config.yaml
n_kv_head: 2
activation: "swiglu"
norm: "rmsnorm"
rope_fraction: 1.0
qk_norm: false
bias: "none"
tie_embeddings: false
parallel_block: false
init_std_o: 0.0
init_std_down: 0.0
optimizer: "cautious_adamw"
decay_shape: "pow"
train_tokens: 166600000
steps: 5085
Each number is 500 + 50 x the weight over its row's rms, rounded and kept within 0 to 999. Layers, rows and columns count from 0. Numbers have three digits each. The size before them is the row's rms in percent of the matrix's.

# k: layer 2 attention key, 256x256, rms 0.0367, rows 238-255, columns 0-127
# q: layer 2 attention query, 256x256, rms 0.037, rows 239-255, columns 0-127
# v: layer 2 attention value, 256x256, rms 0.0338, rows 128-162, columns 0-127
# o: layer 2 attention output (transposed), 256x256, rms 0.0334, rows 128-162, columns 0-127
k238 104:575451413488466499438542460465534542505525520452487416512453507531458479483478468414549445550546505540480441472478461439557522433536490556445525450510509494431544666494412435533463449421435462461412526549602562598556443433502513489478487451476544525438508460501470484539529360477536551485393450540500570579467459480507504484609420517445457461511457452423391532476453472501588454451429
q239 089:497490601476449474464550523542546530461514467411537539486491510565444494452563566487587453520505588555489474466548429607447430511573423426462433490491504474466415510438454527487512534603564427474511484517573506412503536528534404430512435519545474492471534474541402558507485430447490509535484511494465603517533558553537417547422532537495500688491492475467421541465499480552477558515550
k239 082:437469575543567486511410494529525522507459428465541536348613507435428530568624538491548494492485514481439502452564582492454516445446468471545421486460508492497481505493490451497493504471538495509533637501474584527451641520473578495450527500513497558486486639532475462530430441535538473441483553458487447457503425580514504496464492495494508424441495444414390528586508519510544545466511
q240 100:424503552528538530460473395548491499505461533497471594511445447456380474602415572506556481490576459513487590568543539477509582481476544431437572597453471475515507493476530517516526500502477541462483558530502530531567542563433471392465546553424447552550518460539412560562588538455465401532379449588389518549436566577538522445476462533521536546401555575456447563542525493411506592513551
k240 096:437518418449477581607534452484529475526445559489424458518506470491470488541484494428429472509467588534463541455527511532506543548473512484464521522485536435472466536549533466502450528465517531542549412492536539542533342504490460358492574478556540536596621492471460407502543477384519442485523529505435579571421609551485506505520572500448426497558499461511518485486462449507507470459450
q241 102:613475466402446522449474476485559519528441473519453450473460549500490521531465465453491478573496435544492482470458471446440530455498483423579523448564458536518530534555537427456425541501463539397473410466485487507441464527393522528391461465476456547454544593544598505530499465477502519491632519510498483448541406463472482470540476520355423463558502488472486546495559478579489483398383
k241 095:544512444510449473496651565460511549485537517565428489505458475516474477349475502501487537468436467460548498554579517501591417405578461562481474437585475525559578572426468506549559421513427554485470486575558510520516544495417507478412485477528595514481520421530521538514520484428431571524458532526528537523490479466558463557583374514517549552564545528499432577515581570529558438404476
q242 091:512538521585502489456474469531449589536543576489490549555481596504528472494382427517472530515514425532548629476464580443550495482486575454438462564509408549452483550494527604433494393482474488515498485565486488543562526577527523474434510452542442397484487419455536546502610489439564489494483457516609433394506584460468439508408446494448458566527517515568502567500453518400561466573492
k242 089:435527466496656532467541474489503477519497562592433500488543406510599443520610568518430545485470487525519558478429519528563531463517508435544542534495507485527390409540523548485488485537457557447601519479435438447553394456501455526612501518521538381614546496516544404428461486518475493467554486489522460470520575488483553557402485463542505490534493531548615489532494423541522471513550
q243 101:561546546501466516553472600437529510532493541511540411466564470523498586468515534458457483506405472501431423484475496457439465495512457470573501478490364555525459574551449477475442591515419495499496445468499512483459515580376501580490480514607428490431498562512543529476485414475471537489590539513567537508435480496466449539544512531477477506528576521478504485491505494530528510409467
k243 096:522481514569455445452515563568434551541615485511468508481509526499453515474510465476470538518470499470515460552548414526512431439552510487437447423542431579547586602433475502535490358502472432455496514604569508566520648518481452469521479494410465533489485450448434549509541454418438607598430548581479609515489515576534400486546439594496491616563506562477437571510563565507534495423477
q244 092:420558547475489550589493431528464553575425568560508335523550526539424471526501559475502508516454432511519597497391481438530491419527491499605531470489503525520547539518458509462551588482390551474453487544475482505535499512436470537360520545573469430519551519605466473474569495518521437464459509493515550533502466435563523578531456551459511457529536487475472521573549454439511529414417
k244 087:562484433580504644491521508546496540458547483504429484564489560506523503462529511482426428485449500496504490466589516589474516515461587473434479578542420442542550551495507438530413485446521447473502454497532480539529532494544434441640474513447501467499499521429486448517515485397597397477638539570508545440463543455430627589601553532459516555495426470496587502463434388570526418519466
q245 090:437437473451540488527549591380510440561545520570457489525515446422541476435564551519464464452521481554490324522515532567466519575475511487498502589482594479514505413518516526519506601409545490575528471446458496522525467419575505587524544475488529490575502503505525576564424499576482493509555544519530499530551569520487506454494553495505532399492456458500577443403462498506423546442553
k245 085:536501647495411498559536467489470494500482475477548354552413528506521525487540452473498453427532418556515465535343489547496493531473558567480551528350584548483537479455496480543428480429388442626486450527431535499478472575488583534532585572415476553526479466552455603533457594589513501467514481514513581505471478446531434482573504454467518450512625543518453479422514534411534476470512
q246 100:402389456547558470445539380602494428469518473457406586499483522480527427537558445545497525457587499468517594505513515544576521591458518509457485520521629405478516415472563468480617473467590437456533562502467414472515494481634490436514556554475515567612583502412491455557544559535508493471448451513427517553509528532505506442573497431593470530453515450516483469562468438572474506560476
k246 095:387517478475569497537519478463577434489406518520504475521395445556525510528525564533547505594557585547473569522432512465560558560523502516514561556457610462428357432576515541419525545520557545509498516438456548482462354505516560568421541492550525455541505506526553496460482511586527465498532466349519449493507462443505500485368519475536512424496510397465521469541501492489490537570491
q247 102:492557510472490539579505436464451547484521522619493394514542507450507490466471504525444432575446424511524519479472458497511426443515507589608522413522504461480510473531532459607485564399390550478527455518438467490437436498466542558490520472474612515561493566512555431460466502458538519455537604534414513449508415445536526550595528455432522399507511562439511581484534503452526513503375
k247 097:595560418491446519435492548469491616490502513514433451610436493552531582528494473542477423513510511546515550580484437489582458429534578514465559391540401456506621537488480555501441473512496556442459442474567513534536501466534484442649527625503565484374450416487563541456490544465459487433546506515524499504532492495424552581489493473535542499531594516537643448436485459495486506526459
q248 118:532503473533538483458548563530544457424518457468470509508500393542549544408574566528549466427498593540435490510518496568456498546518425467478491447489576480554428459492572456560549552514594470490499533465491479453432512426688431568596556543486496539556529472373446478484428491528427446459436573451461460541436530507474541453497587466585516527440467548462531429458490451569455479565552
k248 116:439547588465500419591403524492497454433397449434547497461502579462472554552501526581508385519532431508522451537524506521467503604469553468481448514452548499455481401508529567460522525554520534513528509483423545459459574573505600520444538469473486485527462510476464524488528558563517497521535438357518457447558365491541511482463539443543559456445612495547549444484445568489437506550470
q249 104:438490493559510590496540384521458549505520549523528529533506508495495431591406474521467524455583426466512628521451539459560533487434606537495544558472452434485510467507492494520551445477451567474508525522480493553483490520443584474502510564416572546564493438470498479516587574502539458494416460497424489518464469522543586520492446475527542498427526550472455523535542527371518512542425
k249 101:529523390426575562464593482455516482493448587474431510567519451494601490535465539476520484495490593503478601485470477500550539519494536485475586572555497445461460518572475499439438516456525505469511364412520458482552368412526412441545487561543499516499546470504541454457527574468501496529582451465402474563462562495459530480425593459491429521525501437525599445428442437587495488568483
q250 094:488552649498418508488530461560472576473451483430554493507495482613385484501451561457558460557488541528478522451444457589471449398580400452564499451532504535509444561398479497489465578571482463433471508530514472420512552496518438527484461537548480544441556578589368503447518451510448381499456570461495605565521516508527466584455512555526472542486473508409473550493541464453490535490525
k250 087:483437525565512471563362540533530558452458486423505546385602559452431551561534495489541464532477516462403473403585594518429431537428455464494370521574448512541529517435512461487473447562605543499559561495513519468445616508466573476539520489500446486459434614464473453486499438446469449504490571470526472431501490506491531493536505467534470523497470489507525557528436496546555542464494
q251 085:532416406554567486462506479506501425545547559536463503536474491429500415498602435572505554414518487507504533601476557447518548604382622538430595595499521440486518478545509479466541473430522518539522461492440419525513433492499573422552521429515503491561499495398619559528516488575552538450587411531483403458496557502418510416537433457524516414485544453569540487526491479566520486531493
k251 075:515461497460533542555648455448532502545455564523423471524403410513544401482477522521477539438534492464553531582406458513599518499530525476522614560479586497407400488501487532489541508490445532543468397479439493523558349549538435478511524531520503563555518411519545552460483543561513502546528467456474505532485605447556467504477515507534496500588572499511482490506533511483467415521453
q252 091:410447528481476547499521332512461493418505526511493424483514575519480484552461464552481543492575428523538551446430570503528528509488535536521522530446538494518521431449494497508591504471470496449563533503467439515479427520527529485484507577468515487580510468507462424539589614486540380512497383477446519502516407472553540521510402492527478451458510428456511529563521527387512507507430
k252 087:531548409442516515445574469400501484475424537509418398565473477603551459567482470499473543507512479472571523510429456510487534543524602556517572582499527465471565493529444496517470479511498482553564357390546463461546439523502531511542557549545476483488533437501572482417515524531520460492625414442534532501487543457421586575450514524518510376516515385542595422441396462508477488587503
q253 083:544517602521422476494493522548501564491466532457549414512529510609439511475410460463508443540491520503513531390466474530443497389563425466553467442500451544515468540453471499572441440524436457399502512541558489475513578532453433539483435498516471490405503584605384473466511441502530414536512530464485530495465514481521494538484549563465459562523522562465467569555487487472509496447529
k253 077:488466477531523563485426589559500580493552491443523530435591568458516504552593500570539517512467560461431545438645528529447429464477468501437318467586454534594526533401486450517521445552561537442515557500576504535488598475516535483479454485556473482471470606432505466469514454426464477484404541531502515426565502483492510495526484524548497531498420500503496537569458448526520579480456
q254 095:616559493500471533448455547459449544560582510530460481597404545541575505425332548493501467571476505479518487539472571431505574427447556527450582492538474522521462546525522520559460389501479600632483458469450571544498493577481536535493483425471508444475503473468631471454525473539519520485564525483539450441420520438477536517476496403483504419435470572588557409510454512511457476536589
k254 089:481511461547490498507576571505489519526562540509492546527505431482563487430480517466371566457433485530571531594533441594543434532500423493464535481502410501519547432570521472481452478556450555434504377539487423512528498529469367491497473489543530567584575437529548569437542542490474509536576522567507469469484542432496440478527556503584540608554593630606535478440542475565448508504481
q255 102:489493551499523436399461448546556470455481455489493608474490535524461460571475474522516516510544495481499555521600494521521549460534532438412438556463512487456484521412496598515548399570552456456543528514540521503582518554495480355528464561491498473508474427481486483510559516441547528594481453483482509436503529579491456535399503576499489639491481492513517575483479520497526551567603
k255 099:475514511448528501449477462485521398589493524563550553415532437475441510603550577459576549478534553555436571471507505470437526525520467469586536449515510502488422497573511506511536559532514552472583523516439498460465459467574478504529542483586532503508515555531530424492505439576474508440487496474496464502439549618473477446369492544549424442473481474461428492586486459477515581454610
v128 101:531444575455499469486493430543439464440542510480522519498493421493478441503515522516466503439495490489611494547508496509478506477613448491488518458562532588567366456488476534505511494564441497516501506514460445503557548559474441464498513514447442508553556457546493452485501534500511546549521493518505423436485631538575465543472550433510534529405546520459458438315510499502446499555545
o128 103:512479408499499550431553527499442513480514497424428533435465418452609570610519427508572494505492503425524563480526589417577559519572446495546466505445489478458532620461561519520485433480460507452464516535551465502511489518474501532459548514461470570531390550542470404502514525508513469596529519516453505472513528559512444482411566554470470476593478514531475566577530507468586470409534
v129 113:428421498534503580487539519518530573438477514470544509469470456359455491493505516466553489439524460556411486506570564476556581453506487587479474524489481510491514473524548582585421544440531525501459591496482470516442485552506611549525487471384493474474520418489518581577464485485519503489519565487599542481473582501505575409479470474547409445464427573489475518560547525457565565497498
o129 117:500585585495606484539454554460479514502512477464580496494517442508539505537510548507509467476511473541571483517473451408484417441553449486592525506541491532529456470642503551479565478511462546536569461542574462383500484454519411447470471482490479455487532519467543580521519486515586421497423488600504569514504498500486549493510531572527550515513508467428453438560545468428547483513544
v130 109:524523418482504516530444479530567468601445479485445520469573566460621532411537591500605511565490546521483600458481538471617400501436539483509504421493545514564551477499534449519507524457547560523476497484518568527495468348491557488431549528487625489513495520464496553552542470484460452455524485518507436515514468522406523453471472429539472472520518479463494558517409412458584358465499
o130 107:507542543479449496430506480528516561501498510548555488531599549524459477508535511536437517573484532552492488487507503482434571483495538440492489436444372517504512424592489538482535509501537558493524388419505433505527599521545465562540516536563433481427575457518494437387566412513442538417531434390519513527490491420492528582510505524482473563428555530445628515486367501474499573554457
v131 098:498454489549476544519430468528549472512466544506576461418489459462445576544583570502589420556576493525490518450543524475561665499439510469512486518459479469502450457488534545587454487483491486507480509516441515490531489489535516587501541462359331479576527456533441501647392504478552472493539560484465464518450535458455543432415500429488502517587540612431488544509470478403568434504504
o131 095:568511582441507501551500519554580534484567444440430473490548451526519512463557569535508538555521470513514582493440492577548375441588464532550607479471500536467515392574465583513510559559443520443545505516525494522514463515585543525589563535434434509506559442569522512469576489513498449530493497477432501534434485512508619546524425517529515565544614465527531488497485514486493484447623
v132 106:461578435506522487502513546513517500531448537480516506482556512318495483559497522497573466439581532451454480473552579449484592575418440665487422465480470372485453502556590546566484529464477452541431529484498574509511549469542514574505501464536505564539439494444465497567472494514533444480448470469461430538375462511398520367464447482534615486548518534513514487590533480442480527437588
o132 120:540439582479531524554551451462523534442473508537524464540495524504474392513486511533556508484461468516614520502467414518444463476504459483576552543586509543498463315562407535513541570550551549505637485450483538487500496437521502516561444448470512480478607535534515522579508440558483485460477509481498471544496469436494620569554352458511585509474484578450503398424494516411467464518470
v133 107:555487461491502479459574438507484530442525438473466588569511510463538512568438418469386468446602448500531539486475498472442513542434501693462518543460608433529532493507453505447520520437459477477495525480505524528503498611481590505457377500557426525481518502389510452484486536506494412545513450435511553481450540493437477543454557413531550536559572448480569423579507595655497532409494
o133 106:458493608512540497537510386493544583603503608471506509563479571533360434422494415465571394563509454481529572583575353554429520532522446458463466534510551493460498428560519507552573495408612543492511542544538606539500423518477505581467457478489482466600540512473527540515500505609505467524443498484452492556463534490469580413530416487420494517439521540508511507485521490420471474566486
v134 107:471489507483493513515422438499485481509498481444589502479546479465508549524535537482504479517503469495499493416573506488531542443545468464532451488520523598457437477480534584540503502486448547507528557610528436479579504506505622494480521434448485538596604466556458525574423464479469547498467474500543416481515553561593478428535460482522488440556527542549461544445555454458535431522505
o134 109:545412618497508487511500585606534553426478465548435512465512486492502585516575591453520491474406484510539536536525589540585464506501503494481500519511431474512497547531472485467556412612391466380512506530502442491541517547511502612486508560426431500586541463476541418488518493540562562455580470413513520529606509448525506566485529504535533563427489418587476549449464503498577591444512
v135 103:381429522519501432452611494482445499491433511552473524484463411528459408494611435554577612481496535485595451578565548562577554482647500438592523480467510566450478510508473499492536482502475468445431511456449398516537548446470346480422502520458519520465512459528442483428499495563496564540469551510476403518541492538573524500499539536480588481462505500460399490470423543582528489549527
o135 107:478473488480469479522482587515428458483385429525518482545532409436465507572528536507566541550450491423533522433482508497511492455579494491581587505577517590536495509456540566580397520547437492458479539515469523537507515537500515503539520463497510511441428553626478485502484567466516427615505548509464503446506523508541449550512517575496441496608511493459564592432519457477547536445540
v136 096:453539502497458505478475512464453490512419459538479391537455509579484468448518498552551452597489530484574471506534557524606462477489536445506535451502593519527494464487573490693447466459498525532317500573473518470499502471551432500421496513421552446490564427535454490460427597513481504522501570543449488494470521470454543486523576466440531434547503458518507477504551437519500523445476
o136 090:578492516455406527556505530501554474477463484523503450550490439500484497546588504495541597554493453427441552469443522523414501436514542510580539480544442532522538444582450493461477604496538567474586412494443537609514491546495479521573573591471403451456493521536538527476484575497454402557504472466513531482463499524548531537486471609551459567622478487457644553520455551575494532415531
v137 125:542473529491512498596522473537422488494633471475528525443427414595546561543553453489445531503465499497491539429438496523513535455471516550452539528463535498557464492500457482529466500518430482493564505521520447516555480540444478470558525482400431512549549515548423507574445452476459456538502540560523624509504539543620361527435555505495420553480495579535522569444498545487514417504473
o137 126:488475484522563475504511552488541537511534465460406551440503545551523581374567562428531471509575458553555503508605544602518433516572470542486504534492518526439573558369505544512511433537509527474453479608611503508513463488476534529500549594500425494517533399483546469457494561507585533569533530465479518450547470502446483444497455522425491604541593380550482534571601512530505462468564
v138 099:502528506537540451493540441551487489546541465485460561473602513461494465519435456476410565448591482366502436527413393560355390467554468607462517553503511502535491464420498518374565534548477480509621437505530569571563534449459478481502570475629511602507501543428521485507577466534504494526527414513453553585520600565547432531488501610495526591525515449468465482509504524524425439512552
o138 104:490463486465511560472534424498431568531471498555530548542472586533500448543566443468565337488467510551542503543615458536521603582425463507445459491528508414483509504451548479535464443547548507514463575520494569454470498552445500547439523498520459493544470523465459463524439487533506504450504449458483495536566501478479509485524490390447515517417434583563472488475530462438560522506435
v139 096:605503548460438562581468445544545493499438458502513474456452537535569542517440389471456553517491518514591511489483479515479405471444520432549530542492598557583535408464459499496552459435496521422644507521499484483471455500487462471499554489419445422532521542526544486498407475467519527517580442481512525373559615513526532472533494481462383427439474471514590473524415575481580527502499
o139 100:459671493461500484431429521476474494520654488454488515540497517485523506499525537448526481481531436403439444570506505424542607466530487593412467438451425481480552623535582523519531451446530452538411471494573483515541536516508547591473510528544513529497464390507499482451483476546507504488455433521487500514461496470453464477452528490497448557462505409518420455588609476410502547535467
v140 091:515462515572540512459524553473510498542600513497510550508553464607516489474594527512478435505456529501498468508520521550643650485513448484492506535486447459467490480478492513497532514573515504493407505409439388445562493437514443523479472526603472503498471501496447487571474496481420530590502462524419495559485446403566486491513540490473645564555525556604445478476509417551525458506471
o140 087:501430430474450479492496517521571465432417480533528479483521443444510484503519516504512501547509551462500496422526529651538401525587458491544465534450526572522488601274508435490484549549494470474528506504502470582555504441532496466533511462449482543499516512548448472522438540449506460548492504422489505512607469530500479538452409539511512517554464493508502558426465519513499475473565
v141 101:488481545412509468502560510538462475536606526509519562563496446529550486481430521475461513481472572524449584496437451537496465501509486541485449527574452506498440495469448530518391499561437444498421499472501475510540518514502388444573462571520478449515566512555444495443500427434395482572462445510598589507500561436558377519455551521580430633526502514607465488497509476533522446552493
o141 086:489409466583460487488532482498573479478442476504482495421450588511512504454549424447493452491489562585492509414512523627514483563508482474504377559527505496472526579266519505441503395541604422488539596533511448450530519469470503520423416536531492524480512518490479446487484429520557503496510466459519505465577483497431492474488473521481531483505495414544521536533492513494535457542571
v142 101:534472547537496532535467537423406525471544449505518479597515489615592524516471487567466379506432484539570546528510532471544612478461548645474547542489504453475524414476515507503473495517523573512399553498446465466509471540476543510505427547499503497531509482467471566538384574435426554508523491438537583443524382367550507569554590381451553501488540480565535507459488484599462478503375
o142 107:502526476488468502495428536518582483536529485445522499437485484520479469444525508469507520646539486434432514469529488597452444500626483476455424504483524506451537608405540392497475520469506489486515468519593541648555474498443453468496515512395483461538537436483509524504459575493509459549497475527464601558543447537522480488462459585504493571522488527526517588506446515532461534504547
v143 103:494501566422444442525574558556465521504572530389387574576560547514533504479468470445502484472441617533470506491531527542472499505466424570472470490574478464532522530489438479465496442512568430526450547422537497447483539522491440532543435533556551538464457575444505521405491483461406468548458494416583531485535501445529397498443537517532479540480481430616541432563480577557458525489449
o143 091:486460490500453442445537466446563503479502541514488493451509615507522427391533464411529471528516538516486421441510482608512536547470503495507401523554505503470487537307505506493515451488618442539562557538545435493534552421492489503452449467553564510479529507500480513504455416474553444441435484485541503495550474494434446463527468503492459495437451432476473528490499495489480454562522
v144 101:441481518490454531430542429474473498438429523495510473545495422534501423502523471471463502487572555591512479523439495523619553457549517494536552459426547616417432466460507503611510519442470526482472484482463461567521525448427469497445508493399592510507569433543396542597441497522442551551499490526492513581494483464601441484498549491495511458499484593516372513446455439471605388533494
o144 098:519445573501460485543485556564540545442421456446494550497515526542505484534565554485560495591475518541580627472525461547505455469539436471581539479524506540479534527529522542504423448580395471403470530488509526471561521563548478533501525584515424467421478582595509435428526536557528475505538490464479549551520474488491525552512479540502465548544500482501538598482516456490545539462607
v145 118:429546448514513541540421506525514510580441481480510562407524523474513482412531599494515429581532538521393552455478537454552399504369492505463469508481518489482499512483550551585341524486505504595392534471506540515430475466511500525529516474463492486511491497489467590621491512497463426449482605462548568505460463417408541450512475479505450521546438564480499578569545421365534368467440
o145 118:496521573487499535535482519532534532478537476505593455520511532597461479460492571528442523497515536569539517527491388575456461465504537443570544542500482507488489366630437531423520545580536534488568443500459477472467532535495444395552529591528361461409537474438515537441570472476464470419500492471541538488460497461489540603482484540550599582480556573461604476537440518579422520495578
v146 106:460373577479504544653483477545503517507562549526547482511516475453505535527463457510428475430560497495372512515467517552428386485502499609490505538543438514513423479484521580488416562549474495573607510489487506587480452532496517471509550501535495479530436533551458498468522485549512544455556449480600556533487551470501400573521528541488417513474477458564514522528453550407507503556503
o146 109:414531391450555522453531542430456522541552413490570504427447585485578517554556564462537462408557503566475456466551468406567497579526488486494433526547526444522580521432482490440505439552562493531537517588507551473509426484437510378387450495511525549511527428492519494519495419441535527475511450556480526527566423496417470504473439419445518525519563518593424484542558472501542483492513
v147 097:625474544443441505396476535517410477406515379527478502504439516564485474520441422425454550459479485478620455575447462527430503467557534402488557455493531515457549520501448489425522439480474535399487429581524507459481500559473406436545504564518425512458579438496562450457443540447537581591540522465501535418575508540484487574458582485447421510409545487467506394413509620554522527523440
o147 104:505531460546470501485416514504435455562537497447454534523439453501529577538489348506456514505507438407469508523513570474470561510515560534455530475398518496483497634472561436570435462410476492549377602521525516508441478532504494515508577513494495530560379517524491504458472629572504468526517568558464446491387575545551494355515561525488475453479452500522513576596568503488530498474479
v148 099:575445500485440489508486555508593572452498504580464431484505550550592554456461557449557497491400540534450508454490464478566458480353521452534486489565468479550590489506445555423427461495475530504439430458549506508451458471527564491522503567463438438533493496461559491497469428395489518456589565499626518451524474465383563529508449503468417493483456490467532525494527440461618455535426
o148 098:508615514559459397482470548558539423560559528513474499498513491495520534455445449540388552454501558502455440563524557505534499463432532518438417494420478577490426524468503507529550440476481435600420546437578415456543523513538521496533493447522495518469494498451514512451542414533449561460498509449583457470439575486488426466470595489514486472438485487589488466603459570469452478547589
v149 095:456562516530548506575470512495514450512436624538403506518488506478460504552504484554526512527541543478485490518490477488442393555450504492481489514518493418610490537525512489499531487606472435584586525461533573448482457477508445505508536499425536516502454602466461484451561496539495436459493428503514571536432499463456410533409493525524516494506507462484561486497452419544463510475541
o149 097:490491406441477482485559413415535493510567501520483516460451638483514433386490510483544507476566505573466491446511462510543530562398500436495481509543542467506522365487492583489454528479638541514577476483476499509528534510440517447460482479550591538428518427489507502546527374475455497508458498479499491475530457531470460479541450459386442528547568539447484412501492477532424480557496
v150 110:499462483559467526513508524476606555505461537530462514434530551420497561451533570492568499496446540545418501459487586485496522512347446556505465546523451404515561502539526529480521523446515498560441476481551620521411531526514671560468551533498513429528358440457481493594494495499543485447576512454539441523468464480328613456484411464464507422525500507492496492610486493432550463492477
o150 113:535632545492584490465523518496470463530523531530519454514551447488507455534448518568464565413473532481519438535437488409522478393443517526502502457472507585536440399625467510539557544494476523589522471402513435471477497455568503476534512385508514520452547543519536572537559323530417524473483477493561462501429528459496542534501511469535519459452467552538474379516485552437492481495565
v151 110:470448525427470486570536497524456494490454508533521401462431456601538483560570515476482525473480522549398548467474439515541551492466574508504483575506459561483518482475491547507398461438430449439470456575536503519523487482475384504499540535393471431536537468567454514524465459446489517509509567532534549507503484484552429532474460579453392480522462487473474507530532477429606467572522
o151 110:509604580506440469533480624582510463526507384502458503425406491533513541451522540517453548524478498572559499541524521557543456465491498516496548497508488554447487479494473587513449441538493432518414547536496548479581467559491545469546546556503425482477489484545525450464575485518514562499569554530497471437485571517524489553546526518453503529522568433569508564562502541537495472488623
v152 101:437493544510493400498593435492513502487512550436550482561525542586507426502464450467479460513534480564556431505510463602592478469516486524530535524526592497395391506493476459473472435518468484518400582440463428482624482445503439595475395491475544514533524578519496481421531475503515457574496436489527488527533440387548453537549480521498518501429460488492447443502473514513469475566475
o152 088:477444525472438392489499459537564525433483494508465534512522587501523414444483542454553446547509555531531530461515417635536524505513467493533445490581540527430486496351523529507518480512507430451548559533526471454570525493508511514479416554511508485484495574526463507489470471478539456489468460491499519493573475504488456508418460511541474555500429469488451568473538462516467483500574
v153 090:411570614423527525573452514546336514534582547419531591619527470541534436490511478516420421476539495490471500539512503496492474525543439579462550495503486474508455555440539529558402425535487472548490553541464501496527556585520415523562467505569527586537501524492480585475541524514381507510445454509467534580476524404613348564497561512579544536506498513511462518456611535502381638542477
o153 086:500371449480491521493535450421551555393471456518498501432449597547494455436607521414592447588505515542533547415501445607451493562539441454538479532570549411462542492392464475410513481533635455466618493573487532514539484465464452467451454570517496462513520516502500461554469478462579451452516525536482571498603440536500509488540422541495531554547470499453507561503463480576491506473490
v154 095:500480487521497466460466433522642525473468424508475566413536542469490506521491553491606512515557536511485481492420527495477450474462506360487488459469490485469494547514506533358497570447487481508456456440461637558543539475503562462418543553449493486522449482464503487550579437532599507411546541478514499584494529579437580517396494466452508464455552510421509468496408553531595473553455
o154 093:474436475516532475525490485568401484531488510525546469535497499479477540578504496507474512456511530513496530503480447451593480406471521497514607484480515512516504352672529601598477531541499575475525573486434450437425485535591559480542558413504497531469430564565549546435545412566376522482470493490510415493380515519466486488539573407508507469480584593539530509441528514430505502429589
v155 104:530452504489541506482488431522510506434619407535507526507486431467518524534525552490464475476455476420485516516459507508487621494558445442469520516520437484496436502525485527420539502556485484487559497448502455495511522613458549509541513554573395539519512470504494365466533485533588514549490562539454442490513616628481490566439580502546484565483571519488519501477512520581426537527529
o155 103:594472479507596552441474488559439478515493564465399491452515416393535649589447426502499439401492491446523518488492626455594504545496472500455540556403495493530522593419553463550520447473473477467482550582490483473457452436550549548433578457466474566605492545520493457547532531496509506543503507533434415462482558541513496387496482496494470444519481526547489538499564521461605433425488
v156 104:442524473507518504494424532453450467506472565462488530521466504470451456528581571569565467512560538536504479481521592478516563566495436525501456468465415459516460523510562464569496448508588474574380563446465509443518516504551413556451503500559530548495356533508425479537491511590484442495441501474368476536371457482507485483486506470511602495536518519472488485491487432518421577489493
o156 105:517409419438508517470549491397479490423457485508505436475512467506528453486571564507530582498497482447516496402416512492468437437578484484583564540532557477540545387535462480456466632527596545481636431481423515593477516383555499460595534491475542511484575483515504503575510502417481449534477536475500536464542474496504561562542421557547540510627535527435533471419453485536487512445478
v157 095:382487520567507513495433494514546545384482530526565448508558560425525502412506519490511466499532461536465505492477594500526497521352414593470491491484509425482528467515552495501467539530540501576508584523463524523435533575535619566498484514537534472521431491465547525543530527487539485328492534427633478502447516414430644503537405452503458456564487544461507572567546503479498577533466
o157 100:538592582471599536473488419519504542563473549538548464477578467497483477582461568535509488519477566514538483524465415450509461438490502414539436487511483507482461418633452434529575435507453452579554489520484528440562452487473430457485424449505472454495580547462550549536534327485518521494444439581539551468522506495508449513480493508527538477484413532473475479548489519474509512492547
v158 112:407620467512493479443539533483501543524450623495512480520510528460421488488552562542611534555460567507467458468582486427538558499555502474504446400465428500463550561509530552646535466417507485536419467509555524488479517413581437486435582526448547445507466467502439488447540509497503542448476591521477423561470448547475537472477449520557568429502443500506477533604524437449445536438552
o158 114:515442580466478512525529524474479427428403442541520451519562427498502448534536505523467639465456523524521487468423543423440482400415537522570615508588472554545423428583417531455504546532521497577567466449456492478502571513522525508531469511544553474431588546530519531537554479524495472486485523458590516479505529450587557531607519511582536445535497473418567425414410512560519527456454
v159 118:514384525517535555555468496566536469470555524512526500444539429444515610532445531500494434532523485604395587492493550434492562528425479665457510568507461510510442555512495591467423513487529469532551555515493483548478431468477569499595498485413395480542481503521440498575414460450524437550500513493474505528460488418512458552405570445478475554544507591440534582485436439428535414506487
o159 116:499544526494579555443469505465605492532618492405451487377513510508558509428505498498493413485579484614499546509468471503535423594573431422525499546441521482443542448469490544387546439518524488452560485556507496452489436483542513474436496535471534539527528402507566490484603438504553530494520479496448516555452463542459584518511459481467492545512631499477489468565522490517495451537565
v160 103:469476499510548521563460465534621560482530510506482510434596521410534600499410551476457455472489463479373600485487560470441476564350456687546440532500451438489575505509522531453440557494504499598587563475494521521497466467489590520561505488605499474530412504465516495508518485539557460340514519422585476536470507516355508500428465497513494554558512517480519576622482489483499499501456
o160 107:477568612467609533461488459554450528571528517515544448474560520494504488550473530517441401398450531562476471537480454444501479533507469435470441558466517476501490442515478479473577455505559449586565525508490561482485446478525533510449459451508509516542571464459543531549547354478500588479486438520451518501487494488500555481512409382503566471422522629556515417479457558482508502564512
v161 111:448410538449460494523509544485429505483498464596505460519403496627527464486506482488503552502470535496470546509567426555557474513428611404602483534508490502409536494496489503503502452509480509450457459575536520521484475481498448427481489584497537420508513483504510512355468517497437602475528543467518542434527398432499466567543495622438457468548448437555518510590534485500488541593389
o161 113:497636564482379436570433581571494385595472431582510447517449441494475541503517508516442593525429445464424445542493539518466517473501551532414510509528457535472491535444472487495444466471510438561397539502495569598576498576473545465539529517529437476488471440523531520491498572435473527491525550582505498422462546476529454495540500533511504485513445463570568555532477585541423561521532
v162 103:464582488579502454505510482512525506501375531404487611511476460367448424498449552530507480499597494560586422538554590412445485505596461506486513367485572552402494572492522546560541516433474499527403508487485525565533573485501520523425504442512529573500510521479478531510539559513524529482479509460421436515474506595529508546464554464523560466419527521402466416393511592474492465470506
o162 110:443336454502483535469515484448443572408508484483588539519473519543489475493524481485512538541521487442536588443472472423451549445588487523594597486579561443528486430627498545487441566548495611391587496499535493489390522528524451480524493520445558507465462566518488513488493567498456448470482540457542539558484442517540569534507528490520558471548542581418480492452471405506552544386429